{"num_hidden_layers": 11, "hidden_size": 512, "num_attention_heads": 8, "num_key_value_heads": 8, "head_dim": 64, "intermediate_size": 1536, "vocab_size": 32000, "hidden_act": "gelu", "norm": "layernorm", "norm_place": "pre", "norm_eps": 1e-05, "positions": "alibi", "qk_norm": false, "attn_scale": 0.125, "bias": "all", "tie_word_embeddings": true, "parallel_block": false, "extras": ["capped logits"], "init": "uniform", "init_std_qkv": 0.0237, "init_std_o": 0.00505, "init_std_up": 0.0237, "init_std_down": 0.00291, "init_out_by_depth": true, "optimizer": "muon_variant", "learning_rate": 0.00622, "lr_mult_o": 3.0, "lr_mult_down": 2.0, "beta1": 0.93, "lr_head": 0.0152, "warmup_steps": 200, "schedule": "wsd", "decay_fraction": 0.746, "decay_shape": "linear", "final_lr_fraction": 0.1, "batch_tokens": 131072, "max_seq_len": 2048, "doc_mask": true, "train_tokens": 902900000, "max_steps": 6889, "dataset": "wikipedia_en"}
Each number is 128 + 32 x the weight over its row's rms, rounded and kept within 0 to 255. Layers, rows and columns count from 0. Numbers have three digits each. The size before them is the row's rms in percent of the matrix's.

# layer 7 MLP up, 1536x512, rms 0.0749, rows 1225-1274, columns 256-319
097:159182164139105162117109117135146157204162139134162135130115153170133143091215125069132156137101181120114150113141173138170197071069108153137043118109152121135107116095064123150089179098226151
097:112140118109094111154052127105182143151116041144109135159129114157059141114087093087178107141137104130069098135172134139125115112170144093099131145141080115124073059165129149077130195135146141
097:104129141118149097148122110104110081112162103104105107175176143171115170112110129112135119158177117169128167128131091192131118146174120132079110148147108116094127157052112107102099057149200149
095:071130106100153148115164138134133123090123156153109168107118121165080178107086100118023104205112179113101168180147179157116139153191137127180136078109099099114140154212140114104098127163140132
101:131138145120139104149141061167128128152119093132118163077112136121152100130120137117101129134100158123155137191110136083093145119080125104152108150095111099126109194104145133114135130144168124
095:157093190162106130099132128149147148097107194160119105167133099135097175097121086130123105096149200100050069107131152135136179207168086119137217147165138162087138159125085101153120136133175140
091:159143096066084100162091101061142166061153137128095105148149092137094066160113139150087094089147124144148129066099126101159120100204132113080161143117124115104133181149104135142091105102109167
103:204093156103138128095077107196105073139108134146133166173156136157124196111120111138097142159101170099111167102132161157138198109118140162178143211124123179102106138135157093148111098155128156
097:190120119098097152103130080173129131143161116085083122108150146161098125141139104139164164153151069183158146105068125134102118128168127157134088118097119130088117149142207145131101109155126139
102:234146125193147098114132135127121097133140158097109086128098161140157127073085073134119148133073101128182164094086185081106114149148099114184076173109114100162145136156161173117152114120103154
095:117119138111115115161192155165195154116117074135156128123130088109159145131076116117126073139107168076193134153151155088149092138201089112123143130114057098154082126165175184083116146090129141
096:201082095158118126134127145130150080126163109133052143079172156164131169124139162095086094072167188142164137139111119097109125157100145208089157156123120138108111094097085083096106132177131114
106:143177070117145020069147112132153142159116094161140075138111095087070106140135126099148120093158138169172090074159123126163187180067125102147090129164111144081160141100082141134187136097102125
104:188123100078132067131151121115169139127128102152095110141087183143142126078144158143132180123063132098102101145095107127138110123119101072128102147114101135137120083111162111150120127162102126
104:169170143113158098163152140124109164088075144153107123025116170129147134086107121079128182128096151082154112172133161128116158177125128134157129068157165103095126167124095062137124102161099146
106:159204197087181104100150138134139139180104111086123121121099095126136117173095156184124130128208106161131152121175172167158126113133125154167045172109079097146085131143125137123150176091092089
097:143110120126097090092165126105105147047124156071099157185150153083128124140160070130111122175081103123109115121122136148126163148140153099180100226093130185168142148086128146110117130160162133
107:119111146095157072128139128105129146151152161181066173165171106102060099196076119109069136181108105110108113133117161122119171161089179091089136119089118080083102097115062156139093128130154114
100:118105151112154112155141178101149168100097175131123127112150067097165150085100102145109124112113170141125091093169129183104121112108167178140093122152148180156098124130062169154131133036137062
101:114137140097210081150145142103107100082152171118131117180129085091098138158170155178169132123108214139136086132110101091139168155095161161115100080129210131115062101114155132128077158141133130
106:094124133078151202123145097104144128118154123147107150142117203094187114125101121050082125131140079101108141136150110153081140100101117058207108161112162160100127139167137097073121060132221167
099:164122188113201151074110136107090118095098155156112176123113165085113155150133122143061150096120110123150082113123081091102092128119130132119107135100148175108088179124130076110151100092122146
108:201145120169164126165103166135068142102158161109179111121059159056155173100087146084132175150125194176103145130200104143158090146118147140129093152122128139169115083144075120145107095108098093
103:137128160172134122125063145101077109120089143125156141122118153113132148146195101057139136117131147108156092114108160139175099124114140158179153087132135139144150188111090163128137152149120151
099:098144087137049180167120121055110148124134136069087082167109201135129173123110158103096125104123116117065142107136096108073128142119138150108105082085196094136169124157115134121089146041158150
106:107172168160090187134099140126114102094072111116164100120160065125176089141106146102163119109101179111116136173122153145140135165151096134150063158078131148135103161106147144139088175110105132
101:115169134137143110119172131139113137169172144092136070152141156125141156117119135145182107111170125145192108085168145090080149133146161125134107067147065174092089127159111174129142141072155158
095:160086132074118108146146136156089105108115198123146117142117146118127157163142127090121170160108124129144098129117105164119133113108154083142142172150175101168119196132153037115114161170160126
097:144141149100152097128079135115084201109141187112132135121120060140193128067141052116109171066142131151115114085178110157125197129093176132152060102127107108069135121158128174156151100075145089
104:080160112091145138106133073108133112128143162166132104136075172113117172145103065058109138120130148088176129136161121082211156088174083151141111121127163170109097166088148064186184152191124155
098:118105124174086149103101181109113142122179113105140121105144087141160137133100162135070159097132114195117131130154126126071100125119152162125145163135134123182158151155107150110103111138167124
100:083153143142123176128168136125088114111097172146122105131080082120090135137145131074153103128122114111118098134106144135130112091113144168076138150075098163106122099126077107128175107121086140
100:113182155205093108144129163140112170137170164147083138208148125122135124121065091170170076122118189165054157158149098105198118139093148147142099109149108120113122165156218165090095149130180108
102:158152134180095179092126167219134154204177148072100099142097121136061194135081105128164187174151191137131130127124110136074123118095102147115158157123185155121159122123129091128125122127122147
094:134119132144102161133170137113189147101056125120057135139145155083169151127059139127130146100133085100127129099082103165159130125126089101141185156143078105156152186172064176140127146136170143
100:052108118166177118129124145126131085127141169116140143128107076104079143170159142120108135128084137118161148130098138116152123106153164156081122140127094054120130182137083105132136108112116133
094:146098116137065141118132108120136116136144108098154091125097134073118155143101084136091175173109083166160150116131175175121105114128157118160169150160166097177113116188120066093106111119084125
097:172125158196158164107146128149175107170085099132109143136154095114105098128103115106103086107127158123130116128125128095127098145158193123110129103157145148081132137135079115064108121119119186
102:098072142142105124205167059094084125153136123096123167125099079055151200162106154107087118162176122066086134185102084164109140111167120103104124074144130125138120091135125163131116128159184122
097:145170128096162134076121073110125094098174149141126073083125130181128107112178171122160161125088138127147114135106122105159138135134154147154150099121145091098132166121097112162125093171134104
100:116194064133171185063125087144164185189096140096178131078166194145134118135157096125157141192159153102122130145118125150106081107145191147127076132115108128105172159072074100067100131130075140
099:129131135120179122100090098073145064172122170141174123116132119133185147183159162077102056150112132130116191129109109123062140114121142173063123140063159162105165147156148152139104067111183165
105:123116178140124110125121158123178110191198093108172133111075173156126096125187099107130152111131162096130166082103129108115108160146170114169127173096165129127095138143083091134171094102070118
095:124117106151162156137114102113147099157114133092116127052130127127070127181144175090099198097102092093157166106125143154080162142087105100107091131167078116120131131113102101118144133097144144
104:198163136101150063142183135111101139105165153081085081122129155154178155159079077162090133125160175177177105114104057160108114143171172186102159129177101118170085133154133075144184122142109101
099:151117127138145171139101154144139192168132125162167197163150166129153147091098127105153137156119133128176085129156172110170094096113074173132112122141199103137098114149067130129127123062117153
104:153122147127131123124108153103162048155093119098179123063146134160136102145142155095077107105155131131106144097117083180099148090134128122138126104109116132123183101094129180108114106107125154
098:148146120117066096147176107111120084113181125139115162095118101095146143173117121097086131117119137147139165181070121162191125162175031178072141072143122180106145097152100134167118114110067120
111:080083134128113110139118126135121115132142119128091070094139150124048192088139174154155102118104105097134139079105054091174112016109168096171129150096124116145168192150121138178053099172098178
101:155129096124164156139068208164146153176114114152112116162114156088143101109119128148103151087173130115155120120100159146124115096097129120147054131212087116113133129105114135143092128120103115
# layer 7 MLP down (transposed), 1536x512, rms 0.0912, rows 1225-1274, columns 256-319
098:131125103128170221120148174079125161085155132077178104133150147182109132073149131158147143187143139143103114177132098122177166132111087119110119140106165137116135128123088174132179099113172135
097:136146174148133183135161143108160069157075125118083149105087169087117145181144157152113143087198109173145096099183139050130160095133111089101071091145110106143172118100102147130172119135050171
097:172155118094099128142079167189129109093089156037161120076109178087125056174093112115153142153162168155164162077225099134134145120143151086113203167149071079142166102131115136086134118114092096
094:170112098099100171131079159132128143110115107097144117112183166099133121160125165118100165196120048125117145154111145131160131141130195110071179163109138136145192138077093119129132106123158091
106:148171149110136102184178146119133144135066104117125101142088160141105105114176094158147100120142065129112168177151130113137106116177135122153149142134160172115075105154103143148111164075120089
094:104152114097147120060150162205167170178126065134161119146157114121097091099145118102108137108061135141153139133133111107121165044095107172077176065116090123103072114093154141137116123137115108
099:090115154142139155117092126156204100121130043104180114158160156119134146040118131129139088139090126073215110179160095114136081105078135131100144074170107088131100099137152070140146086137162096
107:115141137138113105075102149150052136080083064103115140136158170185163071204125148183139124143065138139186110140139104089161125139160092132118119117147101116181153144201156089134086182116104075
092:141157137153152099099123075217092064137097141110147100199145103111134100093112140132162082173137123169138164119206108106160136120116139158205157195110180125161173118122061125188079124074114135
098:093167098164155103084111131134092218108169177102106055149135095128132164100123175197121169104141073107122118101134162092134106145120130131132081148098199154126055104061158164129104230152110109
098:128078137158121080088074111152147119073099131072150132167142092137107198124095104119100136136107045112101138140134159066159158087098111122121182095076111097114113125151111140119154079192200193
097:142084142115115106155085091153166076107100105177146170134111104132110077101159122148111096136139080129159152162162165137082121091077156141096137084111110134157107137202132138141152116146078164
097:097130147125065080156134123074134099124127137196210079141122070069099152129165136113121177142144155138183123147157198122145144144119096148080113147118180168118132067110113161109173177114135140
108:121105124134135149148134162086171131114164143120160149165129107103197177141165143138106153082078077185106116108126139110142123115104160161143121125077119130078161166050197091130119116133084140
093:132160111163104079201162141128096146045088076163092168053112102129122121147140094104158174115132106111127159134152146161124132138141112117139084161096159097115070100102097108176084133111178167
109:139123169116097116146138142150125165127156104139128119094087168209146100150069152107104114145159100153148091131143156147105097120146126161116114143138141064109134144132156136143132103141155071
095:142098158088122105130075130116113083092133133124122187127075112108143146054115142098137134164109113173100124137124117136119073131182123120113153058130147160137131080191119149134082091112088149
097:116089171089176122110111107090146143114183147119144178094152109069162111118147118114089155127145175130132170125097143100152142117105085020093151212160108115128091071126080139168093093134194157
102:174153152192144103174155109062147116124152101171108145097169131167149131123133147141082115137156121128030121137159167133138197144030065095167107161105145113126105132101111089144199088167117120
102:103135063142189165116110171198167069098141121191103100180149152189219098087172138117101194125128162164140192069121121111132148147158150181138148134094141193118106115154121108081123067131165126
098:125155138093126166143092115113110132142150113159143145188124181085112101105177061108128140108121156090097145137122118134116127091112087081092148097177095127119137112108137134134123150069229154
105:121124108074059131092155156133095168092041166091156122110118113154174077163129113108168124137134161082131155155186134158168165081103113078154113138176113118118127139164140100137110143103179124
116:058125157147076103149114143133121089101095113146088140152112150120171110109119178133111157102121118174216101180181112132124162144124132133104126144127107114175107104151078085170166121101143118
100:114139193126090167148156085116143155135102104135130077085149104063138120117142076078105136135130137132122160110181132157138120182117077148153092146138143111098127084106113118128148163169156123
099:197151151093140150092171108120158148057142147199133129136084075152104093081106171143101137179103137118177123158174158117108136171122177095137171162119059114154121052118157158139158063111122132
127:118127157134109084179188141135107145107134101105082110099128132128098126148116081108187062102082134079132156148058144121126154149181103112211160159100167172122134117123191125170121137126136183
105:168138193140117128106156084160074114121144128116081107105123150137145148075094198092143117140096105135104097180111134113158098098096133186151124120066137125111181109120130156107104153103081096
093:144100111115136121155120167092156168120145126041090134091186134087184146153109194086109153152141111136134133122118143076176142111128073167126118179145159085136149119123066142078129158120093131
104:153154124139131133085145125072128135072131071152076140115124103192112103193135143150063155157098157159152085140182135137166154162184156145165123096122099090158148108120083135149155200102154125
110:118075069181104139136147117123146061140141123112123156081077125091104109119117108148157158186133140118140158115153174089133029068099102180155101130159149130166077033133141080092137156104143152
096:169134114123102119123061153110103072140153142123155125133139156083099107124107122209129124126127107128152156178124137161150180136132097060147124140118066189105133142106079084193123177171141156
097:158153120159164114113106131094095102081077121124117183164127133072106161126117116185146106122157082123162087049093133112161117170148063137155123094177134097144176099225104114116161066156124112
097:155134083103181145123125082184111104096156139156081123126109159134100148099115096076123169108158105061096092135117132108168114143132083112153133189145236116103145104091067160092123154187072167
099:043111119218048126155116112088139098131110119120106167136092173110137136113112094142165063147179080113151112131126114127090130139139155094109111143100124095133112099123125080116130121118109125
089:109057133118133078108140155154105127187131105096166101172156130190104167146133142112111108085090136138170130117159094144136143106118136148123104122144179191080092187114107121170108126140137143
108:164131090107113170130155148085105084146084153113145180151175156124165149168141158106143114155075147091081131131143128123086063090092134119079083133154075147122132078147116072113106155127128113
095:129144137146173103141142144132094138082095173081156171156183115165130113107132098095116151122140116074134078114130122104119123171134119126103115072100056109086135106074139102128094115104093121
098:180084121097135139111157090151099140093173119154108113142122139088156162102157107140104150137154100085118087113046115127117109147146126120120110126101106067126130109111146169116149100135172092
101:127099116119157175137098143155097096132148140117144109120211105121151096118179116122125132137176078151176128155096161167101085094095110128083179165111145112132154150177090092108101137145113126
102:081115104136086110125129114151108115102125128123090049159117165183148108201129092153142104107120088126108113130152082091108143018161122092179145163153101090159123139152111123148179179168161177
098:092109126108186111133089127137128174114131149136129142119126185116129171125136112157109148125149096142154083167121124163137098112115158067100115107048126149169132122095116116122130133121177140
095:110180132128128121223090111118134133094175206132144159068130099189111097133189102177158143216103127097128092106105070160144078182169155124129143159116172112142058116118073111143122152122114054
108:090164125118090127107143107138076115119122207151165144161113102119128138104121113172120086115146186136181110075151075122174122166138150153108085176138154133106147118152109057086154150088126067
088:107114165172115144122124105120156127148119099098134101134167140127113135130118143115112125095153112092122125157158052139195140079113093098111129117132116125170124070103171144138132147186116042
097:121139151109194157153119120133123087170139141145127127147089144123157097131154108098107088094084128134180081097137096146144130141103131224163134125122090115151132104083171170163152129163092127
096:092165086174143140077132139129114153097126112141105087101077105105119123091150092189147146108113135121104092129108106114125139124132100127150120186124095206133099116151112140084145097137139117
102:112109102073097102131112162123114113149104127126112086153120145141133134125183182134127142046086122117147158155130075077124148078184089126056144125101196134142118153104157117113117183095100147
097:148098136150128051118167148128190069098123078136189091182107143148088147161077094123189172168065099192134145174198156120078133057138107133142155122119140106152119152109125131126148141126135098
113:056085049147182116153064148092190103108110151141158128167136099088104122109144096117153126104120155118134198072150135143125120059174102149173142112149126136100143117125117121107101143137104141
100:139151120120141163132060170141064172170092178096147100144126105089152154153096156123071207169120140099119086159139125132091156118096163178140152124085126056119134101144157134116110095128105089